Each number is 128 + 32 x the weight over its row's rms, rounded and kept within 0 to 255. Layers, rows and columns count from 0. Numbers have three digits each. The size before them is the row's rms in percent of the matrix's.

# layer 6 MLP down (transposed), 2048x256, rms 0.151, rows 1127-1181, columns 0-127
098:126141148137109125109172131159157121102126164121124124085114166111179136143114118060088112114135119134101169085112153116155097110081172119145131119139040102139127033116152168125165182107156130184100104068149118107140130136142063187141161138221114155160124136152147140121090122075092144103163067064109173118082121115139151144086199096158145125133125092123100136121160142171164141085132
095:127130130095139134144133120143074118080077174160144124151105168075200128125097134094143188193160079130159155173137084154097161089156062130171137165135093104138138160180134072165176113093148153097101135174069100175129103103125094102096125111091144168116151131112116123170132105153144091164114156215130141188144115112144118126075157081144139164113099150148079142106133075148133074192169
101:080121128140036101156113144103117110163137112086140100083115101101156074131121106134134144146076080159143067146138123065124113175114157109108137120182209117108087176138156121144160079123149094094108130106168133070095158117137078129112181110131187128154055200138097129105063132100142132119185111106133149142192070148098083129133096130056089155116144113137140165152152105139103136129082
108:122171113143173129148183075136135147142114100160129105129111185122113072129155151136123101116055143124116150042152152072148086128053077078129095081165075148185086159104124152163143073126186159107132097082156064090163132077132126129157123091111145101097144160075081144120098122131216170146154107114150120202157155088111118167155137122136118135096117206190147110102103130107118126134101
109:150119127149134150083101095117174080125157049106121145056153081112083172098113072112125066121061076093070135126136154162126112093077121117112150199138240134128111156169111149111137123135101120108156106139113138104146144156134109155172129162106116114118104108139132132121128191130128178081124139147129118161114183204090102147158187171111164107155129126162071062144114150135123190127069
095:189125170122109144115171115118170113118112130132094134141140110125109095085130085130137145158115120107115133167142060182154091099122154187080150233123087178125133110165148068073167095082160143133132155070146157108126137122102090115123113142108134094131117117108123114103081125164123136193138095132112122146125132090069158121150179202140159136164120119154206137117136165097116121110160
094:136092133113127140105130088108104134141113189165103130122131126113095118135131121121151130096088131120238108158150157133118071193132161091177132112133134118129153168160138086112146132124082146188106118113083145166111133158159098158143051146184138110082104116131084090163098102086072112112129141118163151164099123078123085149124147121161145081116078145150126121132100117102152084144101
099:147116144089114145132121140116110153115112131165094138107089132145085072105143135097106128197128116098092072113110113178095095147160136146147081135086142127142123134128118134203111091100135117113090080110051168117171135126125159111138154095124141148128177088133135142101047151184165129168146103142115126142111218106214090155137081157179086096115150131121124185132132181031098164123096
106:153118133139108144134147064084122151180126130136123179141139088064124149115176118189124119183091093100185159074109186113132132087154122052111136178132067098154140157133139119136121141107084140105140082070113075193140102136175034188142141095110118103107167085125178130148149162141096169126093108113109111127108114130179099131162114118098141127127130212153113063121103108174147084114085
107:103144088146102064177126142104164077195079141086118117110135130158101177078118101160148094167086098135064232114130120107177138139151107189172146150153092157125093102145153127191131159080108120122183138154150140089132155132140132113127153090156108157212177165139164151153124134151133119124129146114120152129148140122126097138157060144128147139111175179099123132110149211137171119111131
104:169129164153150164137102128154119110084107082074140107081099079132088143109131123172097119140132074119152158138125127062204131089116163168070098143129102044099152117086122122152041090082144073123128088111115143116128112187138139141115128193221089054148154159144119146161137177162122144075143108140160147068192155157148108118111128138216078107161122108218094071108193117126103108126175
096:146107131109135128120177135108103076128132127148142104151119157089166152151174078130154203103169040146054115142130121119119152075090077126156147123089080167126153118137161083166101124167155139120133103193080098191114145127128158164125074133157153169088146129075119167094153156125203151131182095150152168075196089154111131190109123098082122105095130084165164126123104161139111106108165
100:108142102129143123158120136164068165149054124107130122083067125096145157120148155137100158158099101070100119087186108121165130138098115112153147106188101156078115125125135122136109170126112096127093129139080136171186174163091088139126061117161103124141160108104112126104117135160129106118178186052131080176140125136111138054164125103120130143123069138132157102177121066117090079102168
105:154104111138111147120113130155175155098140124109095118131158163092095189112117114089077083117114142114140121124159127110112116183173141192143168123201070136087170192173122105101119148136138125111097096029165111130086132083163109120183135153124126101080098162093124073129076146151158176104139183112134163069090079114178033156108123082112124112144150119148177112150112095130137165153077
095:079078179092160105148208162136134149147119160101107211125107119119129154130125087097130181103048117123121078108155110099107147094115144120104134075151134112153077130134132086147125090102097037126093159128163133144123136139167124093136098137121144132136168088144096117060106110189100135136113140157089156177153197111161151050141125128111134149098193148092069152146135138113133180123132
098:152161119161099203116104113141123106151103151092162172188144188095113139132092128122135106182116137145112126183117075129138128151093127154167124133068032117096060142107136100160172111191175139112093125127065147167100140107125140115150134064051196149129097162110133132133156123096118168092161101160093113145177107070153115141182108144108181180139103160157114058126110150146138137164116
095:125186129113116125080144174142157136128168131101136123113072101138104128139090138094164087096100150122126124067139110125136101088212115159153095083135160082103084230092126150125084114101162130137120181082132126132109115209082133086115095147171150131118172173130066149152127147136075057108195168089112055167128125180108107113138118158162126077146112116110136159190137100135166170142132
098:138069127137125147145102173121150128124151110168144122148132101148111139088136173108122151077098139102155146088138091087113140145151150141146113120135146102162129146171100123101106150109126174089109118070134110109110057147107156123159147127147090098106157140139144183063180126138082118160080090123187173136155122085098142145062112144130194133087156119070070132097180069164128077109112
109:185113116130147127095147135130149145095150162136112156117113149096167113100184089118162132134118093150140090120113126156184126107137167117133081104117210099125136162141126154097154088141111114140112158176070153111105120173101144172114111196107138092151107140170155159137176122090121111154067178112109117035103092137157067077126131186109063087164098100115111058127105121116114085167092
096:126103129096116117143128108074137143129141116135155150095117150117142156078146215145101136100086107136130106132207122151172087146152113156141163091163139069090114113082075075133109150130060131107158118169086127137129158076138118152130111175121116064142108134127075112149134074108127184196098134167147120172110063078116188114105138160162096150168162203108111096098086147180128108126113
102:151148112157132135121141191103161127096111097151162161065161132169080105173117123129126160061110181118154050112172142096121146132126104094122095132205164108161088136076104126148101140109140132106165095116149114167147122125134084088110152134136105106127158103069063082065079131171152136169126135152196110179130061107136133118156075170193154157088113172151115156157113128106136116102106
094:076132158120150145113162188074165159130107126151158153092080177134122042159215184168142071143115136129132151135121099149144143158155132089147095058147134120129065060081091120180084150138095135127137131115125167139066115100120145173138132109127089126140065151111126128048110134135076121105156183082100133094144121149127106149117125129183190122146163134105103150087131140139146084105135
119:123098122123098138158146098091144145138131134116099113114122150149083156090140133169093110077202179103147145161167120172121150105113182120139129143183130102085120092127179187129171041142169160109099091193133149086152088095178156134171071141129161136174120108076166123082120114104127141132149186169129123134153101178090149127204107097096188146117148136155084141087108134160110099082103
103:156141128180141149171173098141082160110153127110161100160153137109109062133157045134130119111163106142182147093101152102135128126070153140088083105138180124076104107110138134106178108161150154165163157088150127064132107166186114110113096127122130138139157169113066113093131161123063151129073180175129100081154123187087080169095040131154084128085139145114130080062109132106108139123100
102:119149125105090078150123120066128093178115117078080123115148104141150105132096130182156126160111052131124131091133164087090132176173121159180174130174073099089087138090097076141094101107110145132100172112118106117138119107185104139116052124107208104160141158132068140144132154095196170159136071108148138116137132157144127120204149112158054132154117140154093096122065165166115127169105
090:159143154137121140137151120137110137158103106165125091116181136099134176153102139135077187181145131147118131077166173106182177065083157166128118083110071163101176204130123118121116124099218129088110112112161122141076108106146118108131189090145126096019150121121172119080118063133168127136151114144147168185050131159142155053120073103141162112140140130105112102154176097118122113170159
095:082110113103060161139129124147103199099153160114162138172120135073113132114165106150058125169070061124095146138150082085175120160142081132128148131142076140141151175134140150120212137157062132168105141118106101133125188168099085190098139162080154105132120124102151125115075119148154109147134171149118169077073094169167137071110113070128194133120114149143151144111112194089190153066121
107:127137138107112078149134135155109123148123081109095122163137119128099139157117159160137099116111065085111144080111076171190132087147147088149082163083120068160101107162141094024102108142162152183155107149138147131166145152144054128133152108110114151148087131126108110100113216134154133112125174146109172111096130138179116142134104137153161214181128125081210110089162066171105144079107
093:146086142181161106105130167143110132142159089041111173110138087139133112135163151086114144149133139141135174109143125139112180152138095104118096136099088132105134119131180181118183132160169130110157121105193108107067108107114124128145161193061121095161181139073078137089097111098122117170096100155154147164112125098133113111092133179154115145063135126105151211130129082138156102174175
103:124112088070143137089199130116116135151132139099141158175139171138068115124168099150106083129129146143147176122145142120167107180167160106121162099138073152114107141150119140094129091124150142100167177150055156158165092125110164164127131105112069136107134107079174136093126128149121117090156209140150116138119090132090114101140097061149101168192111116138137060103140103068137176035128
110:122119100186131141093099111074103159081143127077102149157186127111124097090135070136146166139175079151162165157103165168161158141145130167113134181136153121119090130123155129089102115081106173122120131086126162130207076170163119184126084118073151083145108059109131202131164128122134089111114083150105096138160154153145139111094120120144104114145150073121111158138123143136108118112122
094:131129097122116128130182125091132116100133104126141098124120094127104127126180070025117086119068147198105111174160152146147082121120164146147134106140153138110080104145085191080097110146062155190099151140105123126120071138169125096145109115131045170094127185134081163074144139110178142085111186121142058096110126134130152188136139097152083158127165125150144096146126085116175059131147
095:072060101171200123117128158104128174153167173177134127154098133138120162133120097125143158114173138153181134143100089173168070169103065193157126129107120103147073095171115134133101094134195126108081106098097192114176157131111092141148148103086124152190152133114142123108089111150142066145162143066139151102124132132141134176052062094120102168120114111124195113123095146091143166087173
095:134125089116173101123119183075174101132124115112128120114161101095126121158111172114085152204130143158155184092138198172176094139105137140149120156134123106120113113125108119095191149213095200188143126144129091071121149169111146116102138078122102063135203135108126092164110163150100081148050107170093109127035154091131201076104136082169108103164163113120126140139076107140126152160152
101:128162145156148117134169134138122109134159122139116199172147137157108155103138162119165133164172171138137153186149166113090123116155120113108119089144156118106106105097114139082131191104126141087151112117185170138129081125135126166136152061112130091146097100130091153139173076125149155102108069089206132113087144125116100133102116136128138142081139164075070157155095167160107131147153
112:110120119124115162145126122152142120105112116142160145105128094225098169136074171063084176101111147129088093108172146148129102125109101141147102112088128091138115153096086151137136142209169119140120075147134105122125121156142108112200193083165213159079203170105096118172134166121163072101109164142119109075195121115126077116188153111142124119177130163108154126101117085105173117105179
102:224121164147136109096149120152122108151159118094112181102195122066120135167175117157136138111172108114126087154182102130062153121131133149102185092138056105099199074075135123089117155078120141126118082165119106055144077138090120153100155108118091070116089175130185075165086185113154162192088120130161137101117135128156120128143119134180141098120167158123128099138179169133112110110191
091:143141136151098129148131074175130144130116143152068167114108145142107091106110118159135136109112155116112131182090157123179113150154058118087085172115095192056130149143201107154119095159132170108108126104158125110107103090109132126140131148164075114092169077165082118131175173148132093088122128153150126102148136136085108136176154151101179126068173128100153174086069106203134073088143
092:125097104048104101180171109121161088098083142110098129131113127118116178044106190136150102090122151197111090157178085152151091104176137203185121171163126158147128139180165068107124139085163132144138144152147116185125060164117135087173123156109100148095127092110140108145120146163120113095131160118080167120185105109128126112138180200108105136190156124128094094133141107119116190080200
099:108115137152088133166098159124143115124147086182152119110181132139088213142126115177087118137153160153111144147116105113132149215104093127139143120144111186066047145110099159151117138161082109121149113105078095128060205134128116134115059080121145107138140150116118097140115203171121134167104183205144117130141138149117085142145139115196133084095129133150143124160120180111112105129111
107:154072134114141081119164191113153121213136153154141107120131089127109137146149164100144102075195158128123144165124084123150134167133146121094131088144177126136074127128090109133140091131134124154087114169113080157208109121073069180180104075090109110154168137182141116166121168138143152168149102136128112055137120162197108115162136147117170131124162126151118151085159123124063128114169
083:128125106182164139131045161106094154116106103125127108158136156119156124088167179085093134191109155153069153188090190106131175093175144159168127125118164103156141167110112156156129135199062148149082137099114144139140092110137123094140138105132153075122112111180153153192151171098147126096082116116170156157096124174117082145146112102168128097167139143149118099109171148109082115181090
093:156103110049109125125169166140133129161189137059115164095120120108142146144129118146103096160169211103111148131122172147161110114153075127064138089178094160165042124119181104082133133171140123204118114144156140105106093171110104170092172144135136110157115107132102133116155105135124112145123106089104177138142160094077093173118147124082073110113114096122198145141106128139124130034104
095:145094151116135163170147162132116098137113146161091138161107107084135115201101117124135156114122100167134187142117145098155178136123151164113082141139117112149132118159094099142122126148110136113145093147127139171095150081139139155085098092091071158114080119138171204114160142204158127124068185059159122173050140121148142098131116142111111168146129096102129115196118138128117183129105
099:095210159092109102139075037189111108126162143093194126137136116161133148076087096112157143141107119113126185182130144138118105086163154091106123108106234093101140110164056167137125123107129166122166137090153099105108191062101092158102165139171142146097123153123126137087171146133102108160122081130138162110120094137192134106091089133092173081145097145102109135123187103083117131133090
095:103126137077109080161103135156188091053104148141110147131109141140081191114131128097116043153146158154135135163164080113170149124065080176144139127171112108163145096199097133161142169112171156110112089144154132129089103127137092141180147076118124138133120129124116118111156117119144144143176149130098154111143103148149120080155047071109117124168095104136148171103122116056136133164124
097:122201067083188107094162086103151100096154063104128154123109145150122129148164092151141046182125141113147103102183150203146108133097098123182100154103120133183115153143149096089142083131156110144111119147109098119166142074094118089123136113051145136109051116120127128117111216092148140144134151159107183134173093080098137168143148084130081156126099093150143101202108139137133131098155
100:149203111128140168139119157086143185131192080141130093130131109163082132135062107160149136118154108081107159150179190119166130165217126088152155119061045122111121148143144094166140150154197120079111094100137071100139136169128186122193191104149093167163165147148102131118106171120131155088159153092156136101115145194149121109109064167139125169123070122116184083086116167166098165102143
097:139139144125112157157162184094169154141165078101068134169119106104151131131126113132116109151110119083121111132132118180140092131123125145134117109171124096144126159135128131138122171098167143122118154160105135098154061134095084100143212200092141148165123153113090140098110111073173085141092061143179099133125131131145148092099176138153141153117139133130124120179178160072122061066137
098:097158110120181160108123094096095131094134138160114084138109115159076112112137166146148071118094122110126140124203150142196117063178137123175113127142170113165133112118096135108174108170098158093169127104163136103134184166097095125118083111106139124124143132106131152138132162165123139154139198152162166123098149158107123193135099192135123099123150123206113119064113133134074117142134
093:131066133196104133199118175162157163114165079150156091132164093148134093180112062095104129158126111075160089108089094061151107120145071097136092111152164150118102121108115150093166125093199101116133130095153102132102134130122134149148159110153136147150133107154165101215106052160094122149146127124150154213141186119153142130107109126098086139096125186115152118150099149084089162138124
095:102130118104093096089078148141172107157111146080133158132118163150123138105169195134111097100089140107069093161155113136076101207132108106223149143164108109084144111154064111157138155138153131155173099129145051095125070157152175081109137139076112143096091185117093181146150055198084102115115180142119125134157106119088120142144135195131151172101169159118134136188158175131107136149134
101:144085133090150117061103134113114095098093109098085149142144097125129132159136108152125117117188132159102107153093113130153147123161151056135164052126101080173123134189119150130129108201158174045144101078154078141107111121127058172084075196153127141106172186063142127108160178106186211088135077157119106082184108145122126123118126189197142141078170144103180128081178138132116151166152
099:130140144109140097149157081094132124148146116186063120146149147113100161115107103159176086143112113112075118134103128127160119098106105137086177116069124138165139110159155185170106145127153135133087110147112117143085168137101144159178154101118136225171168143155121143095102140114163108081148153136121131134216092135129137144089120112149103096125129110150183086162081182151142147131165
106:158084168126065106128175148132182167115155167123095119149116094131173152153157145137164163128171102109178152101164119121040157126120076110083142134145146112156130148039107099158095088087179116162112098127151189173136153152113129202144186146141125103146117133147151196108157120096081092182140167080116103172101159088088187156121103138128103152164136165113094091092115160212123130111148
# layer 6 MLP up, 2048x256, rms 0.082, rows 1128-1181, columns 0-127
105:075133083100103112164123135174147119086159100186082117095099100128175157108121169131132108178102210099111160104165108176142123155120116128126068145141144091171113130115183140109107106131167138141095078111157124109140106118146079101098171163133173149151113142128123111143159176158105169123072130121112105123165173178111128134138147171105067170138144129116157104099078132172082184211132
104:129178143158145125149137075101109108113111123188158193109113089172107120093117163093098112162133156143137155163154099148176077134165167132129029099098137116153112139128133094146130127111111164179169178156155141072132079193131155103176212108117147123139136125114045110100076114108157152123133083144166152127145070114116147118074165129101167126115146105184150210140091102135117136133153
106:069169091127157169140151135189098122140129145100166100124147150092149089120139138039151104143098066116104112094153183084119112133095193037069148124069141143145127034081073165086153136103126170171121134086142144090146146109116118103139133121157114099070143158132107213120094122157116172190149188148137104096109157121112138120102154141134063133078076141126115115155150129082134141143156
099:133119190154165096123088146068114126137149061151101063090178151120085076149141122127136148145117137153096119124128143126095158138113128127073043095141151100092136108163144130157115158130098112153155158115139125198171108098127165150098134159106102170121052154144161122066153131113129159125126140133132129133129151044202071156148092157180080082100145141123134189170141153169145142119096
099:138074143091155148170096130173099132153134150138099111068140121133122116089148188093101155161129091157126089120185149185125099084080041135151197120056096076157070119120150123149065130165152102114120129161125102122182156118165117140150107161193150142139181111158160136099140145106155118098087097127222100127129127091101097139094075080117103105109120124122153164098160084127159179151171
093:208167098135077183145065181089170147134122103080132151163098137118136180082109194110156094111166134112098141136138121133173142087158159157125109093106074116119104103107114171109090164087155112125148104142134205145083106043090116065123123107116122158129113133151111124182125122107129111131196144112096153116142220147114146122109104094136101189179116161181113123107122108186141094125086
104:160161148143132140189118120206091094139128137063105124077153172094083101131121201102190058141128212151137138180083139164170095114066104123126140118142176168124164120122198127111091105141131121139145097149116132133167116135106098125178200087135149121118141121117135178159102102147104131101123146086139099154075081150104086086151186108104103118141165114131120057145063101131118151105121
104:091153153068151093045105114138178146110118096058104108147135175131154181105145111161182118112135161170062129193148088150086093063140190113078103106082161109115088176107152154090166092148112102035174170104111121124138153120115159108166116141179121155136138186095163095116172140105105095110097140131154182129154095107156143117124166135156104153147098154156173087087178153112143154050194
103:155114096146113092136119138098018124118146146097142129089162115115171125107166083133159147132145146172144081078072100100157145130153102131164153099107146128104076136156171159137158134083118102151194167141140143081171116110145140129126166103128104123116186085165077130143162163093085159123124128125090116155035124149123098076150143134182146072193161178170140118191123140127167124173112
103:046125119117169111192166130115128161132137152121122156150154092147174163108127129080117155130117073137101114132152082091136172152159137116133117074081138132172083080095160112095111125145117205170098077108176090172143141117146080114109147099159112138120105069137138161164135155141143109150091126158111096076120100126135135123103089117120131162116171156128136149160119161159155133108099
100:138074148167184162141095146149146157108144049136102145194143056147128110117132102126087122084090120152166030173134108117092144133095182086102159167109110132128136106114132169114113122132091085172115201087156126073147107118102172168162126137161185114112132144094126073093095103083137089123125123102146069151134126097126126088161156148117091157175096108040135080125147119100101121104107
098:122097132141122118156115081115141099073126145136117093201116178150096163094143134180080138101109151143103149108124188140119122118164167168162113141147127061140079150168118125136097124160190096154154085150187159108090085137105131109137172143144099145149091198129139089153108139169074115158113190097180168161137127121088150153086103089100132134195148099172122182084151095164149109140099
103:133129083111135094140111157097101094111126144150161194138152109130141152100131096080153124175182067155164135109140128130174128087128122076098130182111123172149111188177207147115121164103063106152088061109131096098099107085104122123178081104106095089113106113148139148148123112093139140122145157121132118174116092181108108143203086118139113064074112182167173112119068134150152162157107
095:111116177170097095096112129118150167102172134090113098102168139132187112146150117105195068168126214145097119122130083229131137182064130128157159101166142104096126118157110166038107147157070180103194117080116144130157165162089190201153155123160078140128102159124084098138120117102102140115133157162179139090157124154093145169134148193090175146087092108139182101091114090134088099145093
097:050106106186097094104127177165072111126122084104140086092092132128141207080130147125110146101171113125146188079101167121119081113125151076096188111165121137174158132124132171127151097132174167082150082155086163082118169123125151184125120128156137106086177138147093130193135112060095128135135115121120124101081145139127084116133109118185085125131168149125119110110104103203099211076133
095:133164106141147093046146103084108094120122168168191132163130153086164081132067166101130184119086094155167119125089120144100135152068136123123123123101109144078128089193127164106196092124152109138104130156127120112140111163145083156143105144090171173158096163108117184131131077087147063096123157182103106039150127109098133108146079176073151171151095164166200143114089146110137116147053
104:094084106090151127109173169115110154139183203130162120137090130120112133090100150162156182125112129139126099170065147097113201050139118132136166163087105160142153158147145196138068079175163165121077142139079140099099238159130093137161150122118120108136178104102128161170116107099084080124076156124112089084146099138052072154127159143069131115113165165115144129106148180124159126146133
110:139182131115092122175127183104106120134115134083117125060114119112173084118117117175085149155085102087127148103109150146164202197147162167135111165131108135121146137133164128142163166133140068179087137160175158122132140151123131117110067228089093164116111083101142170134117144040130132144128116158151110160159097106092129142144110115114164107143149132140144202099146126092138077200113
096:078122145211116114091122086176125127076096174137173130183125098073110108163123097108134109131123128152088132128095131172129136134070140123137124166097149149139140114108107136099124080128174123095145144122128132179133147134059118096102087115175085162089140071131124149125180137176089069118099095168178138111149179092141068198113099187107116109127097183130145152192086100168196143083089
103:118129167126119194094149090183101114115131088115117088122217114145132132108106176093107142091122137135105130078092118133111179105161165126095083143135127134173162111189182164084153143169131152131092137124113134144107168124144097146170142085143133119174137140138136092130113169075109152103106167110119130099092127094161141143105156080092150115172116140107126131112139145182111196155163
104:105142099160153139160136121107126086123117089138139164152108117085109172184094146106132190155170144144111145111094096135069072141116074141135198197112106136164108086068126107157139131134100131096173109105194134107132094114092122148034126088092177119075077193181083119182168104120120134105143144169111108120169117125103184107096178181201139109091111111126117196149079104115118140213165
094:131155155141136149176147094116133103149108152163120118059119127093104155135171146160115115146147156099126124154097137131161118116084175130146106101068124058154103088140171103100144114097110140123134073159106149139154099109105175218182105145103142119125124117159133165139148100040153138140115197143148121091151147126108160159161081134105201137132131164145121143114123129102152120043093
099:131124091152084115054092196113085169094086125150188113096149119121136155123161147150178149107089134074150111099166161102147122080118089122095113101106117110112153096160135114099110187117124099191095181139167109121077131104088113147181166074102116177130133111082163102116114111119139121213157156094172131173134122066134153164140109151126129147173122097103143160040142096183133104128134
099:168131120129173162125127165105114087069167111093162121085077104184132090100116131107175129104103059152122176163133181171141148141133151152187115135078105137100128104146121182101112135136094152172163146150162151132116131130130156150082138137156145161170148176118163123140151132097101191163077140105140154154089111109113170111131132142105152137136154161115165136089110097179133132096164
087:157130117102122120149156076129071118057132126130078079125143087149113136144168136124133129153104126123203149141129144080137103117157060078139165123114085105127077036093102166130115117181093142130182125128123049134131180074165117172171137159101175158180092135158146125190110138089165099107058135179113114128114147076051155124131156119135093155098106093168127100108102108102178113126128
106:125110199130152101139152156104147109140152116149069114138159098112131106144118102185132134150140173139107132183129141095131112166146107137139159126120118149157138132147092090137102204126112127122147122115099052162105150035125119121151076158170097151118174103060126133088217197101130159162103120092107139168147110134150144195112139126112120138166130054089170131108100032132125109178149
108:160127088130113172160079129139122128140153096123129080112162124130142113093191149103131082119107143109135173087169058104117163142144129128080153122093101139132129106118145120124150145169112104165102076162110079133070141114132155062128141158138100102136120121153177151116104155103159122088170128077074120096128098117171091145151103118145120115130096104063095126124127184093127118142117
094:170153136179089089131120093086196102098099104131094079101100125139165111080091138129153105157127087108157090107167160165148172133093151112130134143103090175114074092137096032159162087113122145126070147180158123137177145154100141089092094174135130078131129169147172125128146141110120162138142159119075112055117126134094112122163165148188157125165165116079131120113104187108131149039127
101:114156166154055161146139188174163126142122099113122136119128093117147141109153098068122103109124201108112061124125128143113146128100158204145127122098139052109139127153136181126143015139155084118104168114177167054163155099116105134166121188084153172084152094114174113124114107119138088085120178083121105109151143136152182132118119133153125097079088163115058120099178136107120138147142
104:127119160132122212200166151153114133094075101129160124126152094148181176139144128091074130191121092166098090089118175107117130122149104109113121131099153113133145124104125175119151143118098170135101109109116123244113129146140151086108159122069101131198148172178152147079092172183113133094113172130125064084144074103135141092111111028147098117106151151143059146121101085101153157105101
098:091122109121187126106114145110117085121189108096154108113098111137127078113089109158155164125193142145133145107112127134156077167155078096150153167127147159127114138081132114112195096126140130091136153152117086183132166153148101171166151191110114099153105119155173074164108124090165064193102153082127120157129106123137137132153128088168116148153099133121073166135136102185035101109082
097:208176173115102126120123119116149143092139138092096114129192133111155079102117141138067130152103114133089099081149142128083161168163161077149070168126135099113162146073106093123109146152136122128178164165181069143126086064137120102114103087141092149070100099118114127156151160142143104125166186178140128189112192114069147124132187170088151117101133159134096193065108135105126094152132
104:132162143137133135068064145158153142195123101125135160101081110113130187111123157123143093109100145062142133120142107168045086175164131130216096160108123148112074131108103072101107122119176141095135169142173142136190071093109118086117155119172166155127083110081118159067158075112170111115143107105146149073118086135136153154125157162129098168122072172110108154153116082176105147157143
099:195119105130111102138129143178213157078097100154093104095079181121110148105156119143136166127134157121099132153164141140152064129195130133119112143194143110090172131145093135097091135097086072129092111148132091110084141128155102124167151150124100117120116154151194145116149101089173115099152107154146117111159170139150121187153121079144092158127104141163102118120173159100112084114044
109:086175129129171152160152171184093144173090170120154125104154158094132105104111149049077189133181070158098143083161153085145109117082217151097087139112141155116109131098107100084158093146164144139074087115141143083091137168155116138143086083110181121102121149175122180209103126118131142117132149164105108079181160121083128091118133160137037142178122113089151157116139121140158097153152
099:118167156106118149092146164189167085161107135148121109174063142129106092071124088157169122160112171145093116163125117144130168128177140083070096155145100207172151076132123109125076139145141106188127094094156152108127114204156155088103092140115148158126115057117133172170114104122099162173133106091114130123082176184122126073148165121092134092134092100106146116099132122114147202157096
094:051145064143165112104117148150091159130160108151167159139134123088094145132170112125137062150153157077115071125108117170134081073096096163149119085103136107121128101181078148165147119078111053156110151137145136126156131098134117174104199122168156058172136193142184085116098154083084175146098133074152125193079150115136142219120099137084082107188099168109129095185157099108101143177039
094:122168123142140153080092109156159132088167118152124092134116077181096095090172118102112079079134120043098120133122136152159167124124132127137130114129154140109158082123165200142174095128127119111043104085158131144148127149136152124212054128130166117097171135125218123180163122089089139149114065141129090158131108100097170158141151166093124160099125192173140135174191066181153135097088
102:082100200135162126177162094140127105161133123120109144083152109051078165135170142061084131182118159163143111105142115167129120110168131096096096187147145042157092140110146151132079110162124138108077155145193150139136113122118101093131106212171129134127142068134098117169087108092111151148094165113146127117146172091118131163181151125154141162117119170240063151084167040115123162197138
102:124105106133119049189160154101144091114086156157174115191082154127114118184148114149088155140125099119102116085164099105096123126135121122120111138079152117130105092100095169145099167117112111176126161117137133055117140143107153116159138212184185125109172111116085112138122079076096179060146106050092124157156149117110109101130125119128121152153133121111138180151102144149184152150090
085:168075150125141137149131180189099075124117175134122108113128134091146132173118090127166114182120157130124103079162079092160120126064119124201153121122146127099097126127107113053094151097086128142186145097140082137156146151180125118105095094117056115142157118171112112093102111170111086103115143129135068147088133176136128110173150133038136149102095096097165159155087090192132151118150
086:075170154189142077145119131084160194123097065181160060172169136145124172057095111128130122169137092158110094151204098145204123140130175187138131143121137147126147150164072145207110109144148185075120111145128128189128140110188184098190074115151061155130083126129134138126132136112107150143095116107133115087080113115187106107107104122169136169135140167093089144098122141094146148152136
099:119173114078061114135099131104114161089138101106139098095093165166207185126138153180144136140117155188153083105153174166138098162095099077156148122121135169168131187155140161134123136111128093131146153128215132082134161157087110142189158173129162167132149149105132116169152096089139057087145112148134135141146153150099123110115133077152122127175111168149084153068134164104096087122117
098:152141080125155114097121123174128144108161108137110107101132093065093134112140166124098092182095144177085160093126131143157122168110079098149156083165147085107117123116164154103047059122105117076135136106125140166086132120160224147103103120115127159133106139166136147106131158170069128151174189174133146101105134141139093051135141089148186124115091167174051144152078112128176077170068
096:066122018125182113124116080086182142152156081103151060107152146088140103161161143188130155132155153166166144082117172105069191127128126121121126091169112181098091114120114150100075099138146114162084170153108100143138157064101103173154095126061064095117093164152085169142118124225110112150143162095139158140142128120118166077145119107097166156161147075105197133147099157106116143081165
094:119122142133131081196099143162106126170132136166151094113119171077104068163136085101078119145153121106138116099096144093129138200134189101064172103141132114160184126097128127077161120149094163127107188093098118120132140219083124177128141141161144118095145068099150070124153103138121154116123111166097121148116100108104144089128133137098167174110142089137138095079157172163146115078089
099:118110135114155137140032132135143148148156140172190101097119134105170145073113135172111139101107103110095167147143107121133133094170116148029108101171095165118153100139109104065145075147090105129207117155112099145086067092139150109122189094117108133146168148057079146111096111192118085099053113175118097162098113135144124117151115098085112132173135133147148127119159129118187174109123
093:182158152173196096081160125094101144147171069169120084143152134090078161159117166131145085138110142145161086089130138110116150092104094117060160060145163093103117070091104166143218114152094173083057100139152147126101079099103094093144118115146125091113139100113143125141168097095073122120166120144127124057123064136077135154104150112172117118098102208117107125148173131149190115149139
099:140104223184125153011120181236154154137134095160135151162153143105090182165181106085174145139109129138113107081119093121114099188129146132146107116143046138142151176147134163188125146117170116154150138122179103174118115156170162086112166132160100161103163100146118137109161092126147136053132107182083097152145148089144154080153110109098172124153164178123124082134126120113110157133134
095:193106121053152131171076107174140171183114110141111086086112093144124133086096197081101164146155105141128106078090064155115130138147150106159183101085145118169121137130115148064148181094131106172080161166232127097150112157127149161153107175072098168149115136128124106148149159152134170118174121144156094151190127136122130117122174112062141167163145145110168143109098142166100116132134
101:115132101155091159134154089120096128119127119077133167068149102082149149136166165092134089146064151200153062119080162101152144101154063129078126161121092160132085155069112104156126138097122123084130141108102107167138156128130139179156160148168105156129103123096098131108127092128149118105170097133121082093125128126086165157110107129163070129122083161181093156100136124125088145151141
098:065139095196132126150101111112088155155110164123143095120165157084140093097138151114133107076106132147134067154158107187103145113164117122090103164101076178134168119093128052074130123115157160070107158066168121168129107121200133181121102122135147133136149133140100128106145119078090030133089121105144146172121131109073098174180188148089121127137117147178163079108129220128076152113159
097:073106070133211135117141124132143125166121159165150105185167124050065095076187173099152096112087089149087154135128064154114098095115136156154137187165111127176059159099089175123190134090178148167122145137161131138190081101154143149136074122190096100140162126115173134100142123101167131127159119167134174156152182143117087177126150162110127107100139126109132137163128076093101087096114
107:140180190176135166105151166213173068140117108128066111109163109096165085122134166160079105108104144193160094092029117089167144120148104121106158110132138116190070088129141088165143144172127093107077109142172128135159124091123140115128096130189178117157107121127103110150112146121097103093108173121148105115149122113126112123036116144127168163124254120086149091117123141161159135138076